{
  "head_dim": 32,
  "norm": "layernorm",
  "norm_place": "pre",
  "norm_eps": 1e-05,
  "positions": "learned",
  "attn_scale": 0.177,
  "bias": "all",
  "init_std_qkv": 0.0625,
  "init_std_up": 0.0625,
  "init_std_down": 0.0114,
  "max_grad_norm": 2.0,
  "schedule": "wsd",
  "decay_shape": "linear",
  "final_lr_fraction": 0.0
}
Each number is 50 + 10 x the weight over its row's rms, rounded and kept within 0 to 99. Layers, rows and columns count from 0. The size before them is the row's rms in percent of the matrix's.

# layer 8 MLP up, 128x64, rms 0.289, rows 79-127, columns 0-63
109:57 46 58 37 37 52 50 56 50 69 36 39 42 53 56 58 54 44 45 49 58 40 46 46 48 40 55 31 71 44 54 38 46 57 49 35 56 64 55 76 55 53 31 51 55 68 29 51 46 60 36 63 37 34 46 46 45 50 58 54 39 55 56 49
106:55 26 37 54 34 37 27 47 66 64 57 58 46 39 51 59 49 55 50 52 29 65 56 66 48 62 66 63 43 43 46 65 36 57 59 63 62 45 45 43 46 46 38 48 42 47 43 52 62 58 52 54 40 45 40 47 44 43 42 40 44 39 44 57
112:60 51 32 36 46 46 55 48 40 65 55 60 54 60 68 51 50 39 54 63 51 34 52 53 61 53 57 73 56 38 47 50 59 45 39 32 60 61 51 52 30 57 77 48 52 54 52 63 50 56 63 53 55 53 45 68 49 54 41 36 66 50 46 42
121:66 57 60 58 44 49 64 48 54 54 54 40 53 42 63 47 44 63 46 52 47 58 50 58 58 54 48 53 56 36 38 65 64 60 74 65 57 62 27 41 61 49 32 59 51 47 45 31 45 64 57 54 71 58 47 52 44 40 53 39 41 51 63 57
104:55 46 49 56 56 51 55 60 56 63 70 57 40 43 62 61 27 64 50 44 43 52 44 55 61 52 48 59 52 40 54 32 45 47 57 68 47 39 51 55 47 47 32 49 40 37 44 44 32 39 50 53 49 37 59 57 24 65 47 32 62 39 48 58
095:59 43 31 59 35 57 60 52 62 56 56 55 60 44 19 50 54 68 52 43 42 65 50 51 45 54 51 54 48 40 43 54 55 45 47 44 55 65 38 55 42 55 59 55 47 45 42 54 57 72 36 63 39 46 39 41 46 48 57 22 63 54 63 47
099:48 55 35 36 43 42 35 57 52 44 56 52 73 51 62 53 47 40 25 44 51 61 57 38 59 44 57 54 48 47 54 33 57 38 64 25 50 66 58 64 51 52 53 47 36 44 49 56 70 47 61 48 42 65 48 67 55 62 47 51 47 53 59 46
100:73 35 51 35 47 65 45 36 54 59 43 29 43 42 54 58 43 53 46 49 57 54 44 45 43 37 76 60 64 52 62 44 46 36 60 40 56 52 35 50 50 60 43 67 61 64 55 55 67 62 52 61 64 45 42 51 41 47 43 47 51 47 63 49
110:49 47 52 46 60 61 69 46 60 49 56 54 54 49 59 39 31 46 58 47 27 42 68 33 45 51 57 56 38 56 47 49 53 28 39 55 58 43 46 54 55 50 61 50 49 61 44 57 83 47 52 51 68 52 55 62 38 59 49 42 45 31 43 52
110:45 64 55 68 36 46 54 50 46 71 62 42 64 55 39 32 52 52 55 48 61 29 62 49 48 41 43 47 48 43 60 45 57 54 52 43 47 63 45 47 68 53 63 38 44 42 39 46 60 66 57 72 61 48 50 43 38 51 57 46 57 42 73 56
105:57 37 70 49 47 26 53 40 52 49 65 49 58 34 52 58 41 59 49 32 53 57 57 59 46 44 57 42 37 50 48 59 55 42 42 53 55 45 75 69 65 34 51 48 39 53 64 48 41 37 62 38 47 57 47 42 60 47 43 54 33 53 50 63
102:54 45 32 44 49 62 46 52 56 42 47 63 59 40 51 64 52 62 65 45 46 42 46 40 57 33 42 35 50 37 61 69 34 38 41 46 52 65 45 58 55 29 59 47 35 75 47 45 49 51 51 59 50 48 63 66 49 45 53 59 39 63 59 49
097:45 57 42 37 49 54 56 43 48 50 55 53 51 59 52 53 41 51 61 33 52 36 51 52 43 40 73 45 31 53 55 51 58 46 51 47 43 52 61 66 45 51 70 63 27 45 42 61 63 39 55 42 52 46 63 58 45 74 62 50 65 50 48 26
095:60 40 60 62 40 34 58 55 31 53 47 51 53 31 60 42 43 62 51 71 38 28 51 30 62 44 47 59 49 42 59 49 52 49 42 54 48 44 48 47 38 50 72 51 51 40 64 53 55 47 68 50 56 45 51 59 61 70 51 52 61 57 36 44
104:42 38 55 21 45 43 43 50 61 73 61 39 42 47 48 53 43 55 69 42 37 58 40 55 48 38 50 58 46 61 52 31 56 62 59 57 43 68 44 53 70 57 57 62 56 50 59 47 54 63 52 49 55 49 48 50 37 61 45 49 39 46 30 57
086:41 51 46 51 34 38 64 33 45 47 46 56 44 54 45 55 45 44 56 51 36 50 27 34 79 51 47 41 44 59 60 41 52 32 52 43 57 44 37 61 50 55 46 63 47 48 54 66 63 23 53 42 55 51 60 40 46 58 50 38 39 47 59 56
105:52 47 77 48 44 39 35 45 54 47 37 55 47 52 51 31 54 51 50 42 60 53 43 61 46 42 70 33 61 56 49 52 48 53 49 51 62 58 37 53 72 42 45 45 40 43 56 53 46 68 57 62 37 38 41 52 46 50 49 49 69 79 54 44
109:56 47 38 78 47 53 51 64 55 56 38 55 55 47 56 36 52 42 33 54 47 68 50 36 44 49 45 46 51 44 62 25 49 42 46 38 48 52 47 12 41 43 53 50 49 59 57 57 51 52 43 41 56 37 50 52 31 60 50 51 43 57 54 48
099:65 24 58 52 43 48 60 52 55 40 45 28 55 38 60 39 43 29 54 42 52 37 48 37 50 56 49 51 40 53 57 38 66 27 65 44 65 56 67 40 52 42 44 60 48 47 54 52 48 47 37 49 57 40 47 50 44 48 52 69 45 40 61 58
093:50 39 56 63 50 57 36 25 46 51 63 61 51 50 49 45 31 46 41 62 40 46 54 74 59 51 58 39 55 40 62 60 35 33 52 52 58 53 40 41 61 40 59 40 39 43 32 40 65 34 54 39 45 46 50 53 39 36 48 51 55 50 43 42
103:67 55 43 48 40 31 53 51 62 48 66 28 52 49 47 70 49 49 48 50 30 56 47 47 52 34 59 45 36 63 56 56 54 61 45 69 39 58 40 52 48 48 47 48 28 51 54 61 57 52 44 50 58 61 70 62 57 60 42 41 45 56 31 48
103:50 48 34 34 64 32 38 53 66 74 39 38 59 49 49 51 38 62 46 67 53 41 51 51 52 55 58 50 51 44 72 55 54 44 48 50 37 51 35 32 63 59 56 43 62 49 62 57 51 50 66 61 51 48 48 45 43 46 45 45 42 25 57 50
103:51 61 54 63 59 45 41 48 54 46 69 66 46 41 65 59 51 55 43 62 40 35 45 44 49 30 37 63 47 38 63 70 55 53 64 52 39 50 49 61 61 48 34 60 50 70 58 42 55 51 33 64 46 42 41 45 57 39 56 43 52 46 33 57
098:51 54 46 41 64 62 52 58 56 69 51 48 50 39 33 49 43 43 44 39 47 62 61 41 58 40 49 34 56 26 54 45 42 63 63 43 45 57 58 61 60 67 39 52 39 52 30 50 72 50 52 46 55 39 60 54 37 55 66 36 47 56 52 64
098:37 45 32 57 44 43 46 51 46 41 60 51 50 36 53 44 19 48 42 64 46 37 58 42 52 42 54 49 53 62 47 53 53 52 36 56 74 60 56 48 53 39 67 66 35 64 56 37 47 53 54 61 35 49 50 32 54 32 57 57 55 55 49 42
103:49 57 57 49 30 52 52 62 76 52 43 61 56 33 48 71 55 49 47 28 67 47 56 46 51 57 59 42 43 47 51 54 39 47 68 49 62 66 55 44 54 35 51 63 72 45 51 45 54 45 57 63 58 64 44 55 49 39 52 50 55 46 55 67
086:54 63 65 59 70 39 54 55 45 44 45 43 57 33 68 51 40 62 43 45 58 55 50 49 51 60 62 37 51 71 49 57 52 41 47 50 81 46 40 61 60 44 53 48 44 53 58 37 56 42 46 63 37 43 34 58 49 61 47 48 54 36 49 32
106:58 51 63 64 60 57 59 61 57 65 58 43 62 53 58 45 42 60 44 47 47 45 38 41 49 54 56 54 58 48 62 35 62 64 52 36 67 43 73 44 56 58 58 39 52 44 52 33 60 56 51 48 47 64 50 56 56 56 23 64 47 62 46 70
111:45 39 53 66 43 54 57 61 56 40 34 47 45 37 51 57 59 47 46 42 41 47 68 54 58 36 57 56 31 51 63 57 55 38 34 52 59 62 59 67 67 55 44 55 42 54 41 40 59 49 37 65 53 43 55 57 58 21 67 59 43 52 50 58
095:51 43 58 58 54 62 63 54 55 59 50 40 62 38 43 54 61 28 48 58 54 43 57 61 46 62 52 41 56 48 47 50 57 43 47 57 51 44 55 23 46 60 44 69 60 56 46 47 61 47 66 55 45 67 48 43 63 48 71 45 59 64 54 20
126:79 36 50 52 52 49 44 52 62 62 57 45 62 58 41 54 48 31 47 59 45 44 58 61 42 46 58 43 46 45 69 51 46 50 57 33 71 57 46 34 62 41 46 63 49 47 32 42 50 66 34 54 34 63 44 55 62 47 38 46 58 51 52 51
096:48 47 43 52 62 45 42 49 46 67 61 48 56 57 58 76 59 66 46 55 45 29 57 53 49 35 47 48 45 66 73 33 57 51 34 46 62 45 41 55 53 50 49 54 40 54 34 64 48 59 57 50 51 55 62 74 55 47 36 46 52 48 38 39
083:44 33 58 52 46 46 46 82 62 46 55 39 50 51 57 62 27 55 43 44 62 52 43 40 58 47 52 36 52 51 65 36 50 45 53 36 53 38 46 57 57 46 54 45 41 53 40 47 55 38 39 58 57 32 55 59 23 56 42 63 46 58 51 62
112:60 66 48 41 48 37 45 30 53 37 55 33 46 45 68 31 50 42 45 47 61 38 35 33 67 34 61 52 44 59 41 60 53 58 62 36 60 62 44 47 54 46 51 50 42 65 41 51 56 63 34 65 63 40 50 53 50 62 43 47 54 47 46 44
094:63 44 42 43 45 57 50 54 55 51 42 51 44 58 70 42 50 50 48 45 43 60 37 56 43 62 55 44 35 34 49 28 57 49 55 39 55 62 29 67 57 47 29 44 58 76 51 50 51 42 46 64 52 38 30 62 49 50 65 45 47 47 46 61
086:35 57 40 51 40 46 44 49 36 46 60 59 63 44 55 32 36 53 33 49 44 52 38 57 51 64 50 57 54 41 44 43 49 68 53 58 33 54 47 56 54 42 57 55 30 65 64 59 57 37 65 40 45 27 49 52 58 58 57 62 41 41 30 49
107:53 33 64 49 63 62 33 39 64 64 47 47 62 44 50 47 53 52 34 42 47 51 59 59 48 54 54 47 39 52 53 45 59 54 62 48 65 37 36 62 53 51 40 55 51 41 57 64 53 74 47 67 73 43 31 51 47 40 53 63 48 53 34 59
057:67 47 44 51 62 37 61 35 56 41 64 37 49 59 46 45 46 43 29 36 39 46 53 34 51 45 51 55 48 65 42 55 62 53 62 50 52 38 53 49 39 35 51 65 57 48 67 31 62 56 48 56 42 60 48 60 47 48 41 38 29 68 57 52
097:51 63 44 52 60 53 45 60 75 46 51 50 45 40 43 65 47 53 42 38 53 36 55 84 60 55 60 55 53 31 42 49 63 52 50 59 59 42 42 42 57 49 53 47 71 60 62 46 39 52 49 53 39 69 65 58 58 52 60 46 58 43 39 55
110:43 25 49 50 47 20 47 50 60 57 49 50 52 36 46 48 46 32 39 65 64 28 46 67 63 56 51 49 43 48 46 46 57 53 53 41 62 54 46 53 49 42 50 32 53 46 65 49 49 57 42 46 36 45 34 41 69 49 41 59 64 44 54 50
099:62 53 45 30 62 54 57 44 62 57 55 44 46 39 55 53 53 73 30 59 44 54 40 55 62 58 34 39 52 37 52 41 75 42 42 50 51 49 44 58 62 46 54 44 51 31 54 49 49 49 60 42 55 73 47 66 58 50 46 41 34 46 33 56
090:40 55 35 56 50 50 56 44 75 54 42 65 58 55 54 56 50 43 51 62 32 61 43 58 74 42 72 59 56 52 39 53 58 51 53 45 59 67 62 48 54 36 47 49 47 58 53 42 49 65 32 43 33 43 47 36 50 53 55 57 35 33 51 59
090:55 36 51 60 42 53 43 60 49 69 52 44 55 47 46 48 44 42 44 46 33 54 50 47 47 45 61 39 57 40 43 36 44 48 39 42 48 50 52 53 40 40 78 50 56 44 55 58 42 36 68 56 69 27 49 73 66 52 41 46 62 65 51 58
107:44 48 26 45 37 49 49 40 48 68 46 54 65 52 48 29 49 52 34 64 55 68 44 73 42 38 65 67 45 60 51 55 53 57 49 40 50 54 51 61 68 61 48 42 57 47 51 51 46 68 48 60 43 49 59 55 49 44 38 31 50 62 48 59
101:33 59 50 58 61 61 42 66 55 71 47 54 59 49 50 36 46 35 43 66 39 32 46 47 63 49 56 57 30 54 70 50 31 54 54 46 40 57 65 57 36 55 45 46 39 43 58 49 43 48 40 52 45 31 43 67 55 49 53 57 59 54 40 58
099:47 52 70 57 45 37 33 45 49 56 58 35 40 45 58 56 34 40 63 47 55 50 49 37 43 51 72 77 44 53 53 39 68 45 53 45 40 43 61 50 48 57 74 67 49 43 55 55 43 64 35 44 55 45 52 48 41 48 41 48 51 35 46 40
093:44 52 53 44 28 38 39 53 67 64 61 56 47 49 31 42 54 48 46 55 41 51 56 50 62 66 58 55 48 54 48 41 46 40 65 70 48 64 60 67 46 47 57 44 60 34 50 40 45 39 59 70 51 57 51 58 37 58 61 53 50 26 48 36
118:48 49 49 62 54 62 60 44 53 57 57 41 75 45 42 50 35 58 44 41 44 53 44 48 66 29 56 59 56 35 47 33 55 51 52 58 53 73 54 42 67 58 44 37 46 57 46 47 55 48 43 73 53 46 65 60 57 46 41 66 50 51 61 32
096:38 43 50 60 42 59 56 36 48 66 52 31 35 46 47 44 46 57 44 60 51 48 49 70 53 41 64 55 43 64 55 44 67 34 30 36 51 40 53 33 51 58 43 54 58 45 65 49 51 60 59 40 33 46 65 39 67 55 52 42 64 52 47 43
# layer 8 MLP down (transposed), 128x64, rms 0.284, rows 79-127, columns 0-63
118:57 55 61 59 55 41 56 34 37 72 42 65 44 44 53 54 46 30 66 42 59 38 47 58 60 47 48 26 68 58 33 65 53 56 40 55 60 46 54 43 50 38 64 60 55 51 47 51 35 47 51 29 53 45 31 54 57 55 48 54 51 50 61 49
115:64 61 54 45 51 38 49 57 42 56 45 49 52 48 44 47 40 37 62 60 52 52 45 69 62 51 49 36 31 39 37 42 38 54 50 63 32 45 59 57 65 47 52 55 63 32 48 39 72 36 56 44 55 37 63 52 42 55 54 55 63 56 27 46
081:48 53 34 53 62 33 37 47 23 56 50 37 53 35 57 52 54 56 40 59 54 63 65 55 37 59 52 59 57 61 52 65 43 77 40 58 46 54 59 40 60 58 42 46 48 50 42 44 58 58 53 29 39 61 34 40 44 47 48 58 46 56 55 56
102:57 61 40 49 49 53 31 52 71 50 45 59 34 64 25 50 48 57 55 52 43 51 24 32 58 63 47 32 55 50 44 52 37 55 61 50 53 44 58 53 43 36 43 43 28 50 60 54 49 47 43 48 41 53 51 63 54 65 52 59 54 40 39 44
106:43 61 47 56 52 59 52 53 40 41 46 67 38 45 44 69 42 58 51 26 51 62 50 42 53 65 47 43 58 53 53 65 31 44 70 70 51 50 53 41 44 58 57 40 56 35 43 51 60 67 41 43 52 56 60 62 47 62 26 41 51 55 45 52
103:55 44 49 53 51 46 60 44 69 46 49 48 57 44 26 51 69 65 57 19 49 59 50 54 43 58 44 44 48 55 69 42 41 50 42 47 44 56 54 49 48 56 55 55 45 38 41 50 49 79 45 50 47 59 64 41 59 60 52 34 50 53 71 58
102:66 48 74 46 42 56 64 55 49 44 48 50 58 58 51 47 30 51 68 40 31 54 64 53 53 47 42 51 24 51 50 61 50 57 36 38 47 40 50 52 54 49 43 53 70 71 59 39 37 63 47 63 36 48 57 38 51 47 42 45 47 43 42 44
111:33 39 59 48 60 29 63 44 56 39 37 64 42 57 39 48 59 46 65 39 43 45 54 49 51 45 57 66 49 61 38 61 46 52 47 31 54 41 49 57 72 63 44 29 46 50 49 71 37 50 59 51 37 46 65 41 41 53 56 56 42 56 50 42
109:56 49 54 57 59 51 55 46 56 40 42 49 40 66 52 37 67 35 57 50 57 43 47 46 43 46 42 46 66 61 52 43 48 53 56 59 41 40 36 47 56 27 68 54 50 59 60 56 46 61 53 61 71 22 53 56 34 43 44 52 50 41 30 61
095:56 63 49 49 54 39 46 48 21 29 68 43 46 53 28 42 50 50 45 61 61 51 66 57 52 42 53 67 57 44 52 47 48 36 28 65 49 56 42 41 49 50 44 50 59 43 41 42 59 54 55 24 55 52 51 46 56 41 54 50 63 47 44 64
115:54 33 40 38 50 44 34 34 53 52 56 29 60 35 38 65 53 53 54 57 59 71 48 51 45 55 56 58 51 58 40 38 48 50 54 66 50 74 55 35 41 50 53 71 44 55 61 40 63 58 54 45 59 56 52 62 44 56 63 49 55 65 41 50
097:41 61 54 52 61 59 46 52 58 59 62 46 37 53 55 52 62 65 37 44 42 42 39 54 50 52 53 27 43 47 55 40 58 55 57 59 48 34 47 71 52 48 46 47 54 60 56 49 57 32 44 76 52 36 52 47 43 45 31 44 51 38 34 75
086:53 54 57 55 61 41 61 54 53 51 34 52 53 56 54 63 56 44 45 81 37 56 55 69 58 65 39 59 53 43 54 65 47 41 41 50 47 52 69 49 41 49 56 36 50 43 67 50 44 57 50 64 47 40 50 21 56 31 51 51 54 35 53 56
092:61 30 49 50 40 44 56 43 47 70 48 53 51 48 39 61 58 43 64 61 40 55 38 50 56 55 45 51 63 54 62 47 41 42 47 57 47 58 58 59 50 55 39 31 46 47 51 30 68 58 65 46 47 66 41 49 57 44 37 60 61 77 67 44
093:65 47 62 36 33 55 52 48 59 49 46 64 37 34 48 48 59 59 51 69 53 49 39 47 46 46 52 58 66 56 61 67 54 62 63 44 59 54 58 48 58 47 57 37 54 52 50 57 61 63 48 65 53 35 29 70 56 57 62 37 45 68 59 52
088:46 67 42 49 46 50 51 38 31 37 52 50 53 61 33 39 55 55 60 49 55 43 47 54 62 47 62 54 59 36 33 59 57 82 46 61 41 39 42 42 58 52 52 48 53 55 48 38 60 62 41 48 46 48 57 27 33 41 62 39 54 51 57 62
111:70 45 47 48 55 57 45 54 71 48 22 51 52 52 50 48 55 49 46 75 52 42 57 59 45 48 41 38 62 51 39 30 46 44 53 54 53 40 45 70 44 52 43 63 52 43 61 55 37 55 51 36 36 28 60 66 50 40 49 49 52 55 46 40
115:43 75 52 45 53 60 42 74 60 47 54 41 40 37 69 50 49 52 61 50 32 57 50 71 42 51 38 56 59 36 39 57 59 45 56 49 46 54 57 38 45 50 51 48 35 56 55 58 55 68 48 49 56 63 48 39 49 44 52 43 36 32 31 43
122:44 41 55 45 43 38 43 53 68 53 59 52 53 60 62 47 51 58 47 49 48 46 53 66 32 42 46 43 41 38 37 53 32 50 41 55 64 59 59 42 69 49 65 36 45 57 56 57 47 46 63 32 32 46 38 66 48 40 56 60 45 36 25 49
098:40 71 45 50 42 56 46 50 41 36 40 49 57 30 54 50 32 47 48 48 42 48 37 39 52 53 56 51 57 63 61 75 47 40 55 51 40 38 47 66 63 30 44 45 46 61 60 51 59 53 63 40 64 60 41 26 43 39 58 51 43 50 58 57
110:41 71 49 60 35 52 43 38 38 36 41 40 62 46 65 49 64 72 52 47 43 46 48 54 55 39 68 52 55 51 47 55 46 33 31 53 42 40 40 45 50 66 50 50 42 63 43 62 41 53 60 64 50 50 49 50 58 42 68 63 63 49 62 60
097:49 61 57 46 70 42 44 46 29 52 56 55 44 39 47 49 58 54 36 47 62 61 54 57 67 53 46 42 53 46 34 41 34 43 41 59 62 57 58 52 58 41 37 33 40 41 50 65 22 53 63 32 38 55 50 59 59 56 51 50 43 58 61 61
098:71 55 50 79 31 40 47 49 57 33 54 53 54 49 59 43 50 52 60 42 59 53 44 59 54 64 69 36 39 54 43 35 28 58 69 43 44 59 53 52 49 51 63 51 52 60 40 55 42 46 45 47 55 42 48 57 60 54 47 55 46 55 41 72
093:40 39 45 58 39 40 54 35 45 47 56 51 60 64 49 44 59 41 53 47 50 43 44 60 53 65 34 51 59 48 62 70 70 51 45 54 59 43 55 69 45 21 62 32 42 60 61 57 52 44 39 73 48 59 55 49 49 43 41 54 47 60 44 55
105:51 42 52 57 46 47 31 44 60 49 60 60 61 55 30 58 47 45 51 70 35 29 45 58 44 59 58 45 45 49 44 69 52 46 54 42 37 48 49 70 54 41 38 51 48 41 36 56 62 35 34 53 50 45 55 46 60 59 58 47 63 54 24 40
106:41 51 59 50 54 58 60 43 31 45 44 57 51 49 49 68 52 60 48 46 38 40 29 46 45 42 56 35 28 53 30 62 63 48 54 58 21 55 56 51 56 33 44 55 51 56 30 42 31 47 49 43 40 60 54 54 47 45 38 52 38 51 47 48
099:42 43 59 37 28 56 62 42 51 52 72 55 67 54 51 39 59 63 49 58 30 38 48 50 50 62 58 55 51 47 50 48 50 65 58 34 48 65 34 53 35 57 57 60 67 45 40 52 55 52 44 50 60 75 58 62 57 44 57 43 47 62 58 57
099:65 59 55 62 61 50 41 53 52 57 50 57 49 55 49 35 63 57 50 63 52 23 54 42 51 46 48 67 42 51 53 46 67 38 43 35 37 66 62 40 57 55 45 53 40 30 57 66 53 52 46 63 59 49 57 56 47 41 42 48 48 61 29 31
090:59 53 53 62 37 53 56 59 50 44 49 53 50 46 46 61 53 61 55 45 53 61 35 29 32 34 57 53 52 55 47 59 31 46 70 58 56 54 44 54 55 67 64 44 33 42 78 56 38 60 46 63 54 56 60 59 49 44 49 36 43 32 46 49
085:66 65 51 55 55 63 35 42 50 49 56 40 58 46 55 25 53 47 55 53 45 51 35 35 55 47 50 46 53 54 33 73 61 48 41 44 62 46 55 71 57 58 46 38 45 56 50 33 31 47 44 52 49 38 61 56 64 37 52 50 34 51 35 51
129:52 46 63 44 66 63 57 31 83 42 42 66 51 41 48 60 44 39 49 31 53 45 45 51 48 63 40 48 44 48 32 39 54 48 50 52 47 44 48 49 43 44 62 47 49 47 60 51 64 48 40 72 47 60 61 42 56 61 47 52 43 53 73 59
101:53 56 69 74 51 44 64 57 42 52 45 73 37 50 62 34 66 40 60 48 43 55 43 44 49 30 59 53 48 37 63 37 67 54 43 49 49 43 45 61 51 52 43 41 49 42 76 49 48 33 49 45 63 46 43 41 45 44 43 47 49 44 52 58
099:59 53 57 60 49 54 58 73 53 54 54 40 57 51 57 47 39 55 60 38 57 39 55 44 50 52 47 56 56 62 31 53 38 57 44 58 61 64 39 54 55 48 46 85 51 48 31 45 42 53 46 43 24 46 50 50 38 57 41 56 51 47 29 43
126:55 41 62 40 39 40 46 26 46 55 51 42 48 50 54 55 65 47 30 51 50 65 46 64 55 47 58 61 71 43 49 62 52 52 40 48 51 52 50 40 53 63 49 49 45 58 30 47 43 56 53 67 36 43 41 49 56 45 41 37 71 66 73 48
090:52 61 45 67 52 68 46 46 55 34 55 55 40 42 63 60 73 48 47 51 45 51 58 69 56 62 40 58 64 42 30 45 49 47 50 43 29 57 55 52 49 49 37 61 48 49 53 40 57 39 53 15 38 53 52 51 60 49 42 40 45 53 56 48
087:60 56 47 45 38 44 57 47 47 38 51 36 45 60 50 36 52 62 54 45 60 58 56 45 54 48 57 57 60 21 53 62 52 60 45 51 40 57 59 44 46 76 69 48 60 59 32 58 52 42 27 53 69 47 54 60 65 44 62 41 51 51 50 57
117:36 39 61 49 74 55 49 70 37 52 48 42 40 56 67 49 39 67 50 55 32 53 48 55 35 51 44 39 47 47 34 50 57 48 37 42 52 38 73 62 52 66 65 43 56 49 43 42 49 37 56 52 50 64 40 32 54 46 49 56 58 48 41 55
067:43 52 54 46 48 47 41 45 42 34 33 44 50 53 55 59 49 49 51 29 65 45 73 56 39 43 47 69 54 38 73 48 60 36 62 59 58 51 50 55 58 46 67 35 43 68 50 58 49 57 37 54 63 46 59 27 59 42 52 55 46 48 55 49
090:46 42 49 62 51 52 61 39 66 61 53 37 50 61 52 42 50 37 50 56 40 42 57 41 68 58 45 57 56 48 57 53 58 35 28 49 46 47 55 36 41 75 43 34 75 44 52 38 54 41 50 40 65 46 53 63 59 46 56 60 67 49 50 40
106:38 45 50 39 45 50 45 46 75 69 49 48 39 48 38 66 44 55 53 61 45 50 38 60 62 44 70 28 43 35 56 62 50 50 48 50 62 40 42 58 37 58 53 57 58 58 62 56 65 37 39 67 44 39 56 54 51 57 48 52 50 31 46 58
104:63 57 67 56 44 71 55 47 30 37 54 34 53 43 55 55 52 42 46 52 46 58 52 41 36 46 30 56 20 47 54 66 66 35 49 40 57 56 56 47 44 49 67 46 53 48 40 62 53 49 36 67 53 55 51 51 50 50 49 46 57 46 70 47
107:53 54 45 39 56 77 31 43 43 47 48 56 43 51 68 56 46 64 45 37 48 37 60 42 26 60 50 45 64 46 61 44 62 55 38 49 49 49 57 53 53 52 58 49 61 43 57 41 46 51 56 50 64 53 45 41 51 36 29 38 26 64 53 47
098:47 43 56 71 43 56 29 69 55 55 32 61 32 25 51 56 50 49 59 51 42 44 58 49 63 62 45 50 63 52 48 50 49 54 35 45 59 49 51 52 26 53 43 40 51 46 52 59 45 56 37 48 45 60 39 52 44 32 45 48 32 33 53 45
110:45 54 45 39 49 43 49 40 52 72 64 63 57 53 50 51 45 39 63 53 51 45 37 48 49 59 53 47 48 62 45 47 38 58 56 47 43 64 59 49 35 44 57 34 63 68 45 34 67 58 42 60 57 59 53 56 40 54 49 64 54 75 67 29
097:46 46 36 51 59 59 50 49 45 53 37 59 68 62 28 45 49 27 60 55 49 50 45 48 54 47 64 53 63 58 49 51 31 56 55 60 60 48 39 49 48 38 51 53 43 32 43 40 23 52 52 29 39 63 35 53 49 51 70 58 52 53 53 48
100:43 46 67 58 39 46 56 42 76 46 59 52 53 57 65 37 66 60 54 46 55 48 42 54 44 58 48 54 37 45 53 56 55 59 45 44 39 50 57 67 49 22 29 40 40 54 46 57 59 46 34 59 52 61 46 58 48 36 50 59 43 42 30 40
101:47 49 56 45 56 48 40 46 57 29 45 50 47 33 47 60 59 46 64 62 48 50 49 64 62 62 40 41 44 62 66 44 40 48 60 39 38 51 58 52 47 47 58 42 53 37 45 40 72 46 48 65 35 35 40 56 36 28 61 52 46 44 63 69
133:57 68 37 32 58 45 48 37 55 49 32 50 44 69 54 46 62 52 51 51 59 58 48 53 47 57 66 47 47 44 50 56 63 63 46 35 51 49 51 23 40 52 35 46 49 50 51 36 40 52 59 50 33 65 55 34 35 57 60 40 58 46 67 61
091:45 48 47 50 69 33 51 51 54 52 51 59 44 66 44 37 58 49 54 41 54 55 49 36 52 37 51 55 59 46 59 76 56 63 48 73 40 44 55 50 41 52 42 31 32 66 48 42 65 40 53 62 52 38 69 41 54 43 65 55 45 42 59 43